Part of a small language model's weights.
Size: 11 layers, 4 heads of 64, MLP 704 SwiGLU, vocabulary 4096, 10.9M parameters.
Training: a variant of Muon for these matrices, 654M tokens.
Each number is 128 + 32 x the weight over its row's rms, rounded and kept within 0 to 255. Layers, rows and columns count from 0. Numbers have three digits each. The size before them is the row's rms in percent of the matrix's.

# layer 7 MLP gate, 704x256, rms 0.0764, rows 105-318, columns 192-255
101:125095068122160125161132099139112078204123117048085115111143155141196126122106161144165128115149102070131102092117158163116183113145118120130123134130163139142129139078190145143078086128149141
095:139104162187083173079138111106158158123125170085093143108138129107103104072173091079142051073106145100120174172088161102092141117112122201145151157100123163134179208127134203094133112119123112
094:136105118166113202203110163143130163090130078138096160122169138068164147065124069126132043143136086173124142184139162135141179152125186161137217169125115163126120166135127069113143114148113092
102:126151152138191188176163089159165126053139140149058112087156148114118111100098122122177092120161095097169180128094172099135150108124194126093167167152112056117081095132152145122088113154140139
105:110104134108156140071111081147160088120170101135099141141136197124120150178174148109126105116179113176111154110163116068079191103159151097171148124145115108154096131167156117145106166080167142
103:123107126170160161090134067149149123121158108117164127137122153071086140158087119206096166087156127134166127107124138077156189127191087170099056200082155095110174094144174155158112106167157111
098:084109159103143142161214165142173130118062126104083104178170169086130077150146121065233110150113156108116109119114132107155096139152125117189123115105140127163135140107168183127112141123140162
103:112173103146151146167132104158130179174115091148144043169151112184151144149120183091101171149132112114103148138183124121100135122126148109188158100067122142163120125103148135108094151205115140
099:171170142120069129103124172178165162203111122116133146166126123111146122124099098170109078151187121118091101145131134104144150081165085163172132162106154104135149093085136145142123144148124108
097:135088124082127100138142134120120124124116152135182106123115109163094142182167113106119131170154120098162107135092156102150145080135088110108165115105101081151097157116188099084098090132154163
094:084125151133110132144105137139123150114120070134150080182110138109154176126075219142108140103142111131071108086166118114208116069051174133112075154107141092169105130068119138088137158117186165
088:148126109080116070112157114147085084123163062136148106092163106179126149106147092136114103101114074147110104117136131112138147158072119147170125197119158152164157139134077088178139106147155081
102:144111132124077159149144103155121105155184162168154166086153113074092118123154166165119116121148145137157139149146144175088113144175136142159132147094182163135130148100089151109096093132067124
102:174159147113182069152106116063143128051172149164183108131131141116132128139146173162114124130142165174097088139122161174168163118145215150125194135144104138095116137136149148136122121176118173
099:125134053123128121081103132065118137093150132115147140125157126134150086137095088158118092163110180129105138094170149176124047099100163094113115117182136134165140154116145128047132146126110102
097:123145159135171143192097123101170113124129125081104129156114138125161153110131082133154142165155156103046134139115124077089120087143081178165163104133147050137113142150116125097085079124185147
110:156160147081077060081133136132183212136122129193155140130098175147114152128108217146138106092156095117186159065088114122090137141141171129140110136130109121161144149149143121051093113139136099
104:135134093124164137120102178113114119091131130189159075121095155157135141156141088165149081074172134043129169127175131121133084154178170142134110128151106044101156119170123047128137210093096120
101:123145114132160093141134143116175092141125105182165138147117160188164110153127151095103157137108168153092169166067096135122157116131123179120139079072139161181194094139100128123159151141098118
099:131118123113167157105103139120083075173146110137111106135111142136158136160146099108129103126097054145168100080133129123117094127132100088159147100117097088135075153160172073104157146154114107
095:138074104168132090131192151137104066109126119136100106126104132119145146158086117137102106130135131093099143103151150156110109129128082091147100168103169051114125069192139128121143146102199110
108:096114129138124123131086155150136134133107125084129044146114014206127180133127132120156099172205156082123064148112142126139128108147095143146165143129090136140171113188149124116149130114186191
103:070126115134102122138179083133121137146112085070117106165127154084160134170150142122131095130136057137180143132149106134145210135141141203143140145125143124195125092116121166141109146093145132
101:155188118134179128131103091113116114105128165082162111179142080160141110116139145154181149168087099187164141217165133084089187068157143131147135171095152135116163134124134149130146128119112166
098:097114168157112113154132116149139117087141130123137087114125154059128127163160104141111127070166104098140140142133156151103126132150104150101104137170100154089088148086131102143051133084147104
104:117144087135182065120117095076156127136121146213119135087133144115172177118180135143097190064173163118138050150097077117099092158166155112129140163137187173095150155102084130161117121131112162
094:097113118164086153092103093152094133046140117155160142116129110155060131157111189084170056152104154205068085137121106160187130101098100141145146133086103111099093091088101160136126129107114125
100:100139123163152074137151156112071135161068101176118157123072086178154115111147101156148124186171135076037097119135097132140148108107125149081122119066102133083105110185051134118144126113089119
091:107145151162127102121156112111083139133126138148095133069114139129158053095099136140062180052123090096106153124136148118113099086147088142092130137140120066163106128133117095132124088157142169
103:104111173088127119149141132121114137041156114139133151143111143099147161117153116175162117162078137142067180122180050166123133099176126096142116117160185198163116123126106136084118137144114127
098:163176157123183147220156084173151138109142154160090086162091156133114067081134156113126155108133075160130137120125148117122123079177124099137168110109128116094124150167114089187111124147136142
101:172139136102150163153052113133097151176151095129100096111146172116193118097121194112123115121058127148101111108137086126103078090163142156096081170102128126093123143082159129088146126085123104
104:122175098140123178090076097155140145108149152085145105173172100120047124127114123089072139113121081102080174160136053154113071149129134151102085157162132162198146162101131159139153142174105111
103:137141056111168119127150185146146127138154168174114085098151089150157111185156222148187136114145131122113167187140180141115161179152133116148113119117144137134128145145121106099080126177107163
104:138123150157127156096087095111158099180049053060148161142125162119119166135139135108148139128122137108167125135080157158121135140158088152187118111137078161138113114142162062113123133075060109
105:180121127096124077104141113100205097079121202170164177102046125175094153097090127129148129132167172061145113140144114095066142112126111148163196112092146132173115136129121121079098164091155139
100:136133147144107152112138107058141139139123148071092150125114087131108169138172052122098051149122140151094092151112139111100143110139154103136120148108047100120068132116163110110072127077084138
105:149123105163124092130130151073115137144138079067158093172173149142164162136110063080109187059075091136161132137129141106165132139126133160097125081116124118121121174121117180113144055207168157
096:189165087130131165123126110141078205125053104156192123120196081151159088176105123121108080119132099108083108156112125123161110130165120181108154105123137078179052121103102145100127088112156124
098:157133090068160124173161129135087119175209096109126096077114146190114140151123122158127147211149091144103090139141149105149147115119126160149208167124105132065127163129086108144168158134086145
102:181121141103074132159126203114113139133047132172096097148173147110161195122142124169108087151159104133157161203112092114096135189131111120118130111129154118149206110081171122119162092133157107
102:109148089141115145141117127096200137113111101208107134146191171147157112112109154155207127093109114109104153169111146134115144075082109127079107121148154186174148148160156151212064129110159146
097:146168114203174145167140138126159125141152126122121118156169098108127161120104122078084111072112139171154087132077157103103084111097140142170195102119103113073074139108107118088115190070089080
102:115089151130135150129142158169091162101181047086131071131104113142151116133163127133145112097142147094139111153099094156087176120118081061182142198141109148129157108147093156127061167110178154
106:131128108105142097101162085140116167140081135165154117075099145097123150167064122152140139159114169147166113116112091077093146121155126100109070177101207109114169151145087115090086159170117134
099:122125115130149132119147129093154142130156167093136084103132139092155157096138163215071127174173173150125089166119100153178089137154146167129078099093163085151097152123140099157064125103184087
096:121109118176108141101128175130161192183138080088121136128091117133123119155135124036154105126126212116139131127096138162165121149133092134133087125093139153120135108114113172158123107196077114
103:144112165093140098121162135099100184127079170121152113142116137184121131117106170151156114222124121144125100144162095125092059129156149162054130173131112183094104098106113124132157128145099133
105:192158083093178190187105076086133118147118109168110110148129118124159113104118094170082115121119154159098124175129076106132150112067107114170181126103090099156112143110170160107141128125132127
100:121103153140142119177142156099159162103149095158126095186080066100098147091114118086112133140130128099138087112136128105116168073125088086099172136104112103152112134134152075068109149118119103
099:106062097171128072160072091211066156138138137070143110114095177096133147164115097159142097146097171178195101116110097124176152162180118099150077150114146140103112129172144120106132160157121176
095:058112103157132105097148131102152154152101154143099147152159127112143128148150087123159153057141118186109094161107188121170124133182171119146088109137116153098062173104177128093093156082173116
102:130126053163122124121148120096133119132124130102102093111156080101148176100100075184132167119140135133170137101129116143105120110105089141064175151185096074112129079082042093141093099117119153
103:115114148082151143150108069110070148093115169123100128172112174174157106168105074145145163121122135068159126095118147101160164142140102115177124044124098139133110127091192159119106147145143118
098:105167102140140133156140121160104152123158191148117133129097086125104124103062104140144123144133124125180102141136154193111157131125087149144147151107101126159149131123131080128228129082162141
102:129155100177151095143119078147150114158175131161105089178127155224097127154173103170072163105135133133093046088145125118129155150145136138107182155167174135114102170152103136202161137107123124
100:153124169134139079175073151061072124095138115109150186126082129095142083115103096136133092080074122167122158189091155120140145149129149157137148079155132103063102133126173131092144107093080116
100:085103091109123138151121151120166078117108157153103147167080086221175086070104096170155100125113097105194055143094129121096143128088121138066151132137119152104146200108105083104160155150118105
101:151108137114102124101107139112114187115123082126095102172149066129139128141173171106187143138107120095134126129177142124159088100144127171106166116142103090082106129162179131087092122088109090
099:109160118100148125129166132104163123106144118149078131170144193073135096187145170130167141130154156101054147097103133122076143094138172141133128104102123161127080114161123172128154087146120138
086:160151140143134125107143110130056101109136119122085151101107088153082088134102158143173166141136141117148093137094143178185174180120145112104105160045120075180083111160128119122102140127131132
093:088156155163141155109154130106088070155144088128096145125127148102114156184097162132161140196148094092130124124149095075168112107130057166110143114163147125166096183148145158092135134095132118
097:112147109121187159110063107089134191088120117161083172176128125092067071155121136159207106153183110115073113156168115136098134137165138087070168134129111089154062097116103135131097087114099090
094:108093149157131068127104105099108081114169099100114074163091107151118086129111171099130089150157129195132158154132079119111151129173112111118201183173121105134055151092139112120141107155150091
098:084091159213166110135096153120220115125117096106103084203088122131167109143116112067139127089187132158131139121074101131134097063129040116071185111129084167135124207131108145199144083172137149
101:128144170142144139128097159166095112119128115091175120074103092077139109179098124118136101088095134159090116133099089133104078109102055144130105117101157098132170130092142144142133096144139115
104:132198123122199123127132104164169079120120182179165111104116096092117099102104113116101132107115113096151151126085118149094194114177152148050207131103085160186139146170131101113114135105109106
102:097099093131113119102117113188161149186094177166118118101098121168087166128112115118162127110067181120114112184076136150144196096199141119114131190110131151148102143143098117114157117151163155
101:163117154182121151097166137155130084104097107097175074112133130163124132101128100094137074117112075120103126135118166154137109111096135191160117123078109105141140098170084185110126094158107127
101:106118130122200178116127097137181177063161066141121118084172136121105116105128036109108091109120137135135154121137170140174151111136096144157105148099151107090155201164144110111119166124169140
104:137133144109124109161164058106163094112171156077101142160166159112036169132156118115127140134118112135154133151153123076128122187131134112052145156110138153133093148154123159093180163135080133
097:140109146073172085123111150096090083117117094165118114129145130080142139128088168150116156120113105092173105076119152136167154148192123120121115143130126060143070097093060098081156173086144050
098:098109106125129112153138108106055080145125090106146158126181196065212121140118128127150108120113117100183133147124125093118082150089138082150079142180176111127155138229098090131138168134136093
095:070115103149098156148105120108111135119096142154152099100124120149113129111093157131130134138115149096164124153131097108107116099165160054091138164107155043063148148145095106134084108132140132
102:147147142143056141159109124080151134094156136135139073161117149150100090114117200113092113150073098098161136059120061130176105144151101083102159145152098078097148068067139119124155147122166081
091:075068177083156127120102123104099128132133215150164136127095095086151116153117076147167111102157126125131134149084134116128179118166122156147064116162136087145152096148104137114132133179107151
103:159139188161114157145125127054124137121116114098155073171127127099181091149163162117116106133118223156133082118063104074161172088091126116137122118127152119108162131189134106092131162152120132
109:075041107152152132135157134135121146071108120132103113181164143186128091124175114149158154130077121141102166189091138126190118159121108091137132174181065117144147101130105089127187117118119114
101:173130072109140094080173133161043138083092149158116150129121136109128180126132144079155132113094143148115104144120172147201118132080157143093118143126173127109158119122148124120139206116120165
094:152146136141152133145139088095130123102119183167161146076117112120198098130109120130072129094143172131168157114147123153171137157136116116097095115099134070093130161137172132055086108164120062
106:128129134120113119083193123182127118155217174109167126100128144106128136136110047098093110137159145137115198141146142152142105076133140185147188136092160117114168161087091056072115198132140089
103:114109128182132133147151114110159145101129163198144183148123074164104145185111158153123115130111128107097122131140098159083119110126170131180131161095123094135140082097093128092130069077114162
098:157124150064126125092066147105156136067086164135102126158179122119148129159128129142130200158193102144082155158164102170101104089104175156150087128114081135086117134126120096074081105133116106
107:095115114073076118138126085076122066082101124200125140138135139128127102178144112121106059090069113175102157120130143136094118140125149120110144191079129106108078197092137129118115210105093073
096:134109078093121105102120064112126180106081141151119101150140071084131116110078135154140122139124194141082149146142133147135150084103156118140160196114090167088134127075141153153167202096089106
102:094111102158159160128132153122136092146176082114124136107183192137083075120113066075134083118073132116163156094126147147132135187096124125104139111068113164092118095231173194142063161090103064
107:076129065098154128174101142138103104136127115082126086168137136143160122119092117125129108151171073104154144145155134066132163124116116159132184133075137107116098161128137166118132163116083194
095:097167110153142099063120109157091144142133106086195161122097129076176100174072142172124121140107107039149090198088137131115157087123160152110116117157137145127150123048167133107071171115134144
095:120092150087096175113165154173169121130100169148128086090159125109073111125130097173173116087089144160145047094145142061112112155075120103133121113152081144170110080119108117197085103116155102
100:124150080109120094097146127147129128152108114058158129117185144119165127132149095096099086075094112100106101193063100135150079115124130092142183134128129111111202077104160137100102089106119137
097:184093149150146164127099102095113071079127154150100116168152164113098124117183152160178143057077102143162102091140151080103136192161127145149157051119173130142120076088157104113130090100101152
111:129154069143110084098094155063194085170153120102077123123100154084098105148149123109123174145128154181150127121175107172121084118180173118213082166089115131154128129117170099144204106142171133
103:120133178102148195127152079141126201143159086119116112105131116149126094176135162181126106138130137160189113107120165140156096145143116070073167092120192201135128159191147095074132075118144135
099:126164073131154180188134105129108110145119137127144126114181122150132108145086139175186120110094142102098121101111131196119132116190199142097134127145120144158106098086101120103113057164107143
103:136053135064110120116167140137156130142186116166141120148123151124166065146160094088161066167186111189147125125128160159106136102102073154163101146163132139117122092143146090102159101143093031
103:121077185176094099148109139158091139130109174090116113169188098134162139101145145116115105194160074058121156089144144079135106121137131158084063172118133120171157130102123087130144105152126101
103:143029093074139106118146152194102150111100136117119147136135208068134162093175073118069093097135126108092163153127159135123133139104120138106098141118123122124170122129130107133090137115129065
099:181128109157086091128110102114111135105106180115118119167143112111169182112156051126103114146140141114152066166179096129141123107110135129132145099146095154126149131121118105151120109126134103
099:023135132112187110178157129141095132106078128159180047103149128112111131121100120134190132071133095097188122152097115123172154197119067121209159159124186100170112111113141104113152160170141132
101:166130071153141147101105152127151055139183128160146144097129065140138092175176094164163151115043132142108107151107112159146150109138094108141126168068144090156180139147157119142146081061160150
102:162145133198080183152128153111116154086151089107113062161169092111030148121162144074099127108030148145114176099165159121141158182171206118160117151127182134145084133157104121116109146142174169
110:144112148082067139124050137164107067057076136147101132146137101108124145151136115158136124174143114152070153139120128115159103138146108158104182178150133235169197083112110108087101129109087103
099:170078122142127090200093153122145126185146147117139115149155119143112108194107135171078168131142137164116150110159080154106174132167142081150135175179123124110137091169090102127154188102153127
096:164073025176101092108147118202171139111110107149070078155153112110139091099165062079145127155096102181126111171183143146139147114158144108178122124106154152154110153156113102146195140132100130
099:136131156108160174101132112120084146149093172120117128134177150197128152167180203082142175037117155174165153136109084141177148123129085129106138106173099134136166095155094117086146087138126060
096:141118199181176172122098135163167139093102116181179100180116125107065128101119090078103052158102156128166103071138218104131147122140041105083121169113073106062161143144118104151115069152111151
105:117126102136135109127064067111161105145151109154093065092110119101131107120129097110084094130086164144077145077172042070170128152041115127089175066171140108130158103097118081163138157140159114
108:168086062137197172110085091135112116125144131102110163153168057154145103140128169143079120123135147165067079132114116146154165200152110098139179135144113131081114117162137149095145127090105043
101:099145118156139075171137123153129156103086063101145087127145078167107141120103117105147109075065078091114122146120081116102187094088055155150154130161056095094103115116177127096125138080079179
097:092122146103106160080138132138162155118107182097106128121134097122160152175110103111139058119161060089149146179109141177081112125191091108124143124117145159174162137136149109109115143138083084
101:123164120151128103151147121107171138122126147120094087108152150097089117138137107063159137134121149141144105148090130109157160115072156128094117153122129168068139067141157164139097108153115163
097:152149121202117122190150111179128147131095121147217135081103130129164125141108134080144074110099138071105114147143078169109160131064097147136100082116167063083218064126099130176084130079121149
097:143065112136147149153151075078123153152130152072066159185142157156160131100170124107130143115100152102159112090174081104118112133082158220124159150108130096112157169102143109133167137140118168
101:106133091173102156233126110165151111121065133191078100169133148137151158190158183119116147118187126160122120238132104119101084137154062067092168123093101182105092134155137141087149108150119131
099:186207071185143176109144166106167155112109108113207128103145095148171213157166153185201148179165117152136164079127096167089154135123127150104108134059089140178108161150074096172119132116118105
105:130124157110168090144078138117116137124062087078079112082153156139102196125079143135157147103130181116128184102112102135098159112128190178131167134191154159146122066116132127110130121118197138
102:125095160113116174163115159121097138102148100089187068135134126111066150172142119142096146094109052107110145120138107090176088145113102137054154084117118120152159125168176109067133118159080165
101:125129203151188112182078065127145133156127146111118124088057082111090103130147091177144087160163137144110139105132138139105128142110101079167100094152139141058156130078155178156174066108097104
102:174144132126163192136172151194212106103184109094182135073167119092122085122137156150160153151090181143112133144133108150161162141115113133140177149145109109107155136088132092115206117121106145
099:159111128150131087130100175125100073115176146173163086136099130114088171113165135104105086179132088145115128126136084104174078111133090035126153116150148153092159133171166160096126143110147107
100:101116127127148116123167118111128139059122120117153125130149136104148179069131112141119135135089138101144159146137107151147211132187079153173088154119166154130129079101166130065110095155136128
096:076154196148154142102105117114125086111109184113117116119117123181098127159170184126142129103130102143110164153100144173127150132154174176121111107157097060133124099103122149114139183173116109
099:105160071128078154169136116092156128150108119152097126156126134144151073148118106151140094173131169115180073114158082119117125145091134109133146177156106099182076147153098161146085169120117134
108:084197090127104060121131118135093106134095111071059106150136111143089078122110195099086119112119086140059113145136195133097100152175151131166200165154158141110132075132142150074069088122137145
100:161100186161100112161104064127111095143130118119116138178141124078141177133089109099125172133159124128166132088153047113174155114123105087133128130148107104144054110113119114183080098119124144
101:131135155116094144121151129165118137073152223134152050127142176093075110133146108128166125175108160133174164168102137158140134104147130154140100178137174100113122134093099154155175156150140138
095:164154064104082138118107164080143136210169161122073131200057140134106128138165130111034130110127122130142111143165097185098100145153163100165097147172074126124097123108061158187115099159153141
099:120063095198142179135164113131105160188067129108124138135127128155131097127117120150129057161172104088124114121163113183162148133120080131177137123117143108115124091127159095091048159091039147
100:100151156102157205165139064135030114176179128100118101197192096130114158129126190147112156149124095172159180095161126117154118160094146134156122175096132149151196128133077138136166136152137108
099:108092095150115108086095115125139084150109089185151122165167119118161137113112126114101145096084064091151150086094171130140123113155094121138161114121107130086179141086099136108138143187085190
096:146134125144102067139204106144142126103124133126116095140070154123169106159137155151104135149099119189093125100126149148139150100160062136078163122075073153129122135177104138104178131072088125
103:092142117177133077138120158057116096133101143158134102143115135132100210099092124143141116084105110127172174157148156054144151165158041129100188146139120119142083129139125152118139137079188108
103:095102107121084143114168165164143121119170154153114112168117137110128109111127098111085116166161151154149100141119169151109128057119162157116096151150075120056190142095114111120178076164233110
102:140111176097110119093102138156156121135121168084144148106147098144150073142144096153161109096177102110146118111137144138116123154115104105131117143081141116109151115144113136144097159167148117
101:150112155128127069158156197141183137140148086158178183142099093134198107046105048083076147085151183119127152095096171145120137120148173136123119111103153149182119120131101151107078150111095088
100:111099152084156135104130180179158117098148101136192098160134146174121147124149175130126068170117155109123169129150152132163201200173167116090074176099088120137150111058105175155188163173174044
094:140100162135120157147117022166125181151145191119110096128112065085169098105168062134105140119100088116113159136090137075129122129108115118056059079120174086141163150124168129183169119135153106
102:136110076169141152188120143094112152108081094132197159135132194140167167167132157135163071119106133115132096152068168151119108138165125110102116146107092126156139088164112132162135103107106129
104:163167133071107146153131072093090128208150075211102180085114064203175126180116092183116099129103147157156080091115164084187102130166073092112130117106160110124164139100142152106130096088096150
104:157104131209150108194172154106171043096087068143149127069124064165117131171128163101179118121165134121098115130145190100140141155132096149146124098101160132083182168137105123135107097130108088
094:162136136155142114169124103118104149118134057123145147131094086123152115081063132163146112175082095139099156197133085071088156060119113132070100155145135142091130156125129167124116205082160164
104:166134122174159116162081100141106154104179184181107120196167144149138140129130125158075174063044152127144158170179181202128115122178168155102127125159128142115162141139097163137133131147105106
096:119142117109086086062114166137130129159116105187108133148156147107198092095152173134136154127092063047118130142140198160196127158052123132149094069105069060169088092110117119097142110137166113
101:170097050153134174161090097113096130110118144168093125152113095113132122162198118156089149105134024179069111174132082146135106141147019154151071190122111107124145148174150162133159107128182182
097:167128084127175171149111090104114137103168168092130140110111110115185177116085079095135084129129119090152176183151104170130067078115080126076160103103121081159176081150132113169158119148105129
105:189110153177153094152162149074171150106111094173145152143174089055099119083123133133127159111132116190132177109099081186158112132142025132119134139170072141130067117129124122109128081065154119
095:147106131143144129151089084095149155143152055078111104144143103211097085126116132135095138082148135157120097235133125110138054117086120077167186123105077143115121101091136100122118074103163153
104:097143123095107104173127151064128163183081132126104129157113135103125132117104111126145181145168155162187140089085155091134091076111110146111101110096138095131140084111112143078162104147151129
103:081103067159154104220136107117144130157124130101181130106152114136100169170087125103145145138149110146039111163096145093164112126128067113098095145182192137136180156128089155094153140110122136
101:123137130096148063152183173071162098137092083165138123121162105121147091120107143090124092100085188121089196133196160131134140159147114135131163157085108159085135116162167146208138070174130117
098:158088101168141126155126170130132142125172160116122155126129112136140170137073137137069182149146184134114130204136098127075151134117149156112202122152143148161108119162103104109109136050155120
105:169090128168038115109074157153176104128082094128114168130122093122146078153169134157092147074093098122150072136096095117092135110170147123153187193141178124098121121075167109110118137130079188
096:075181155143110204104166126181097157135051126129123134079109148098203161105124141123124137114127154099085143161140096111116132101114126159121065122151143144158138091100121129071126170164140119
102:130136101130054134106106133140174148120154091096106121168194108137125109107145098148023089150161105106103158130120133098143114076108142103125131188108135143130123106135093200165162105230067124
106:076096117131142129148160164178142122121073158164152128121110132143099162179141160063127123139123137156113181099132107085132098119157086137151181149088159112064139085180124084085121066128101121
102:129124192139139151117151066138133149131149098140149110188137111091095112126131191104135112102120136141104105134152132088072145096110094097201135115053154157083147150116114103170147129154180132
098:165151155132129142141153138142157124108165156088151123101155114122143171109104125126146099080073126122145144101107135121047143152052135123127112130134119076116089114198108136113084135158209073
103:123100135097125063140133169142090125085140128129145137083160109145159132153117133111183111184143155195075108140119123175097123151119125150242127119120118131115085089166092150114160168146107193
110:092171106116097141182144118155146134110123109136124075149103129110169143050121081131115123126146127120159142133100135100157108119101102134130152198104141148114106130158118129134115123113197153
096:147158130154157160099195090096155115118139146080073097135119166089167129112137212118181136112139145163150085111108173103112153146152127184134140122168118139144106108140169046097096196101071172
097:170114095168139136196181133103140116160191096110158120094094194154139088134117097078115134132137103149087055106144175150173127094130067082085152120115149116173127134056099173151058130106142120
106:089103124084119198185068179131146138152169113137088107101122145121097089141167135164110130130106099147147122131126084121121089123118131102153160132119094062100184162141089159111096134131109147
099:153110135186092124191130117112155087165096125159127058086145112130146167136130125167141124121132179092080157069106103143105132101149088112076101116104173134163162114183126093152142140148138103
099:152150095142147116121166098143115174106115135127102054123140147126074086146173165155079115126136145060152127141132134176111149138135096166152101155118203097105158118187075147145174145150093157
095:129119105114174135133119128136163144159168163118152094179203109085154107174163131181216105173131160124128163139155144099110167121117126165160154125099070115133128168082113139069117093133134142
097:196124146164147139114208120108119156040045092143143105103091106101153132131097098137143166097102166111149134138066158127096155186115128174130154124094156176112117106125138137114148128130138113
102:143160133121168141127158100193168152150120130164149058089085096101088122191114199131081166071102138146084079133111132154080131105123150137108138146151123113132148115131107149122170166156149156
101:143144113116157118115115131067120068162165108109074149195168086116118112120115140178147138108090101125091119147114125159168110152071180124130138111065079113104197144104073088091141102063115101
096:136134090176167118093138132108138107140134139156187198121123131151167143181156149101124164113142122124112101112173161111126103100092124137172147183129069149114115138101152088140143123108077121
091:155130134142123162145170105137098176149159091104100113100136136157197152123104191077117144143119138206098088112147186151156146120148127107140134135148178142097201160074128139112131122138074107
100:152099115040089164185184078100166113154124153159140131115173178122093148101105053147192072088175144085129101151174131106126107140148114122105147078085160104103125099121195123140123193136086118
092:059106200122150154127124136142123141128093137148163141114161126106178117160155156147136097121160126114167180136158096112115164125160062174140105156107133109135081093074124127139147153106126138
101:097058139104149104075096157117094129117082096129088143079167118136100136186101163149096087155139151092105173165203109181133106150138102097115166136133113143072117113128074119105128124177054126
102:176096137094106096159097123131135186118148098147119078090097153105100150127075175072083120106097117101166099146147103040027142096099145132111124121104134119055169149149108119174124117169115132
099:183172086142102109136090120126121092204128125128096142131152159123146133153113109126092162159110169136133092070087087211120105149094144170127108137119106143158138119103121150150138114136141123
097:159105111145090113154098148187137113130140143113087149080139168133100161127196162079100181135149066106082124149081127161108132107127156097136121154080139134159140112145087097118068126125162142
105:154081063084117105190113125140136102107152131130093130135177121141118157097125172171127061106122103083131113129128094095084098191100073084128069111108117120105146080119109175115158164165051129
089:095099117135177178160162109110161216115110149047196108127133088145116110087087144202122131155134167109147134125136116067102114076140092145127156124087090103148172098066105113147117181127106176
100:177133170068133108173142125132127109148140152172095181155090123125125105108097137143120121158114170111091136135163094132023121123128161135160095173099085121129142115137153144122118131047124114
097:090154135125111139169128122100126124139117093152099095161116059121116081125082124153099105109161147108155145127124161174172107104149134142086110134110138145225156106082172076089117104159129182
106:117117159125144146133105098139163160088140092142138136126140105110110094139152084166145145084115166044134097109105104063126081124164098182104104145125070111111126120099130128159175169084187139
100:132119159116175170108166127188111151091121104122136083158182152114193101099172091164119024099135103076130121128162089155177200160153131066123143198153130147081177138092142182123156138173085134
099:109121182133098086138169135130067172107155155076134112111128152118107114137115135152111103146091086057174137121145109144138237063110166192108093166126123101144193101125099102106151152161124119
104:128099159134198192112148118161107142129204157114106100163148176174100072068137117147149190093134131134136150162149193108102074152156140101161142156151163111161091113124181102158192138131129110
098:125095142157117134135167135140135172041191139081112149155112123086109123137187179161117124171111164141094115118165148152135113151115112106092129149123111191228128135117118135160143185126167126
102:141139097129150093128172133115072136137120147174088074095142189123186139138109092141110084131084110166222064095095117068164153112124080114163135168093119115109156135128158144143150137082110100
110:124135135122114153117128126148116139085125208143065154183128143170126162117122140142166126141195088225164123121132139162183111085139109106126157128135107157147139155167104138106124153147063122
094:131080168099088124139094108103125099119142119167128167067180115172142087104135115093175185109120141132150112162102131107213121098099180089122175161097091084075168102135078070141146104120144126
092:149131094145121204138137121141180126113128099168120137146121173088123108150110175140189194108105188126159138134163102103121139153117104157158114090130124126175082123129076116089182107101131166
101:158127163130163129138166106124086148105046138100108100133161160096161127156136190095155113190074185086148148133115147113129200171154040147083074150127168115080204153189087126177137098184143104
092:156151089138166098142088168112145082189129090084128147155109188125107105127073166136152164115156158121158137144174095150163147097129146104164075118115105121138072115149104124135101141160115131
100:085109114114086116115192059149158107206159139183093114139127148149125083145112134119156123150093145104179128107110115117090078142111131157139100072101043144156093154123089101142139108117140114
100:115125165108199123145128137136130135128133109136130137134130136141086163150153109182157125128161064169096150086084078125137077109106109151084163105167135144118095162092178129163129123118117146
101:108081100171116106167120138098181127133105105123128103148083161098143107131125149146143136067192080157109137200075103166101132090175119055124109114147126173132181153175150074147149101146171108
104:128123136132105161097157162099167147105172106089081088115096167122128149100060132137148131091098090116156163089084165205130104211097121108149133157095103153154132068120123164133173115152058201
103:128133174188102079110127155093098188159149159192114126133127069091101115158131167161077185159137158147171120078108143136150076175152186177099143099106120135114139116115115159161135084119073148
104:131064143183161070136207087148079131136087135138127115149192098129092160138132123115096145074159101088165125103099216151134109094105129144169167089151074130074125138139143117154161169143096149
100:134099138151150144145091123090102146110190183129150170168143130117162143103105089148182166102184076121144148109157212138094201160081154149150127151108160140122129143122119096140131098125111110
097:137080130187152190114139142106121093090123142136111163095152101148174151140094155127108111143116113112142044103117095155116146083110087119130131177140176112114147104121195198118103151146108114
098:090178133134153164061050163147146079116141118139176149108155098119126152092109199146117127089061128140136141089146158154124156169133139132185112125109130095152108138097119153062129143148104105
105:130165144121147108135101107133092098111104072179135179092166132094098183126179167165130177134182073117108157142106100176115125061104162133172147109169123065215151130120056198084125093181131123
094:131165138150116148144121153119159185159086163086134100167130143087104174071107106140113159154136195110152113120127099119127136106148132059100103140096125134121093083084137130154122200137156179
101:146134130111079144158100156117142097123126144147109131075112127160138137123102172107086109093175090082129125133153135122117103087147062080104148087153147098129180069132120140166125159112122089
101:132136138150141106105150110028142131072135081148133119094133112143124126137112157123131093122143110118094102175091148139086140154185122130066110124075068105046176167163135130119124155113170084
103:096136083130125195104141174171120142141133072093112139126096139116157183144130078121128079146087150100171185098220130151134114101138130164132109132156124123182203150122165134182213177111177150
104:107138191202220148117102138147143130130107130115061097108143142108102077145126162201137203135134087157076124168117165136180162080167115164122158138094118095177088144097119064106101171079158131
101:078125092123126168161134142092226163085222184128135122155099069125101128176121180144198155138124074141073123083043074167139063113115107102125159095099085154135133108157132076128146100148178139
096:171159131130185148137101084136089166220138130182085129142145153113117146150100120139148137104166095230140150175177160111175143118071146135117107151122171117162106110155148153107159103097083186
108:128158139104131104168082059126123156112095153121143169141161153088185130155112166104169113149137166082101123144095110118149108116121118130158193101151170143154098097134077077078127105122152148
105:156156117117089117125134124083126093054165111117139119138160144132159139172059087134118173137167105073129099126174118081164146099132167131120141120120177154105177192106099092149180134160132061
098:121167108119098152142097091195120165120120101111104091088113137119170138095126087107088136155089097211212142127200128055071141120149118153133110168173137220144190135128147123139143169153196107
099:082083221124099151154115146111106105088143091115181142181191124131125144101099127160144144117120141089102145175130160114151101073116096071135078114165123147139116134120133112140147102155162127
108:112072151195150143147124141193195108107151121113141099136158126161140118018115097073092149120121122135101122160106164015132182162133115120138113072133136163134089155099109166160115116186098101
108:128134094089128126145182152084138151109091113176141115102114113159171145130105099081133097147119093129149102135083139107096137138158129085117106118093150172058168136111198131161197212171109179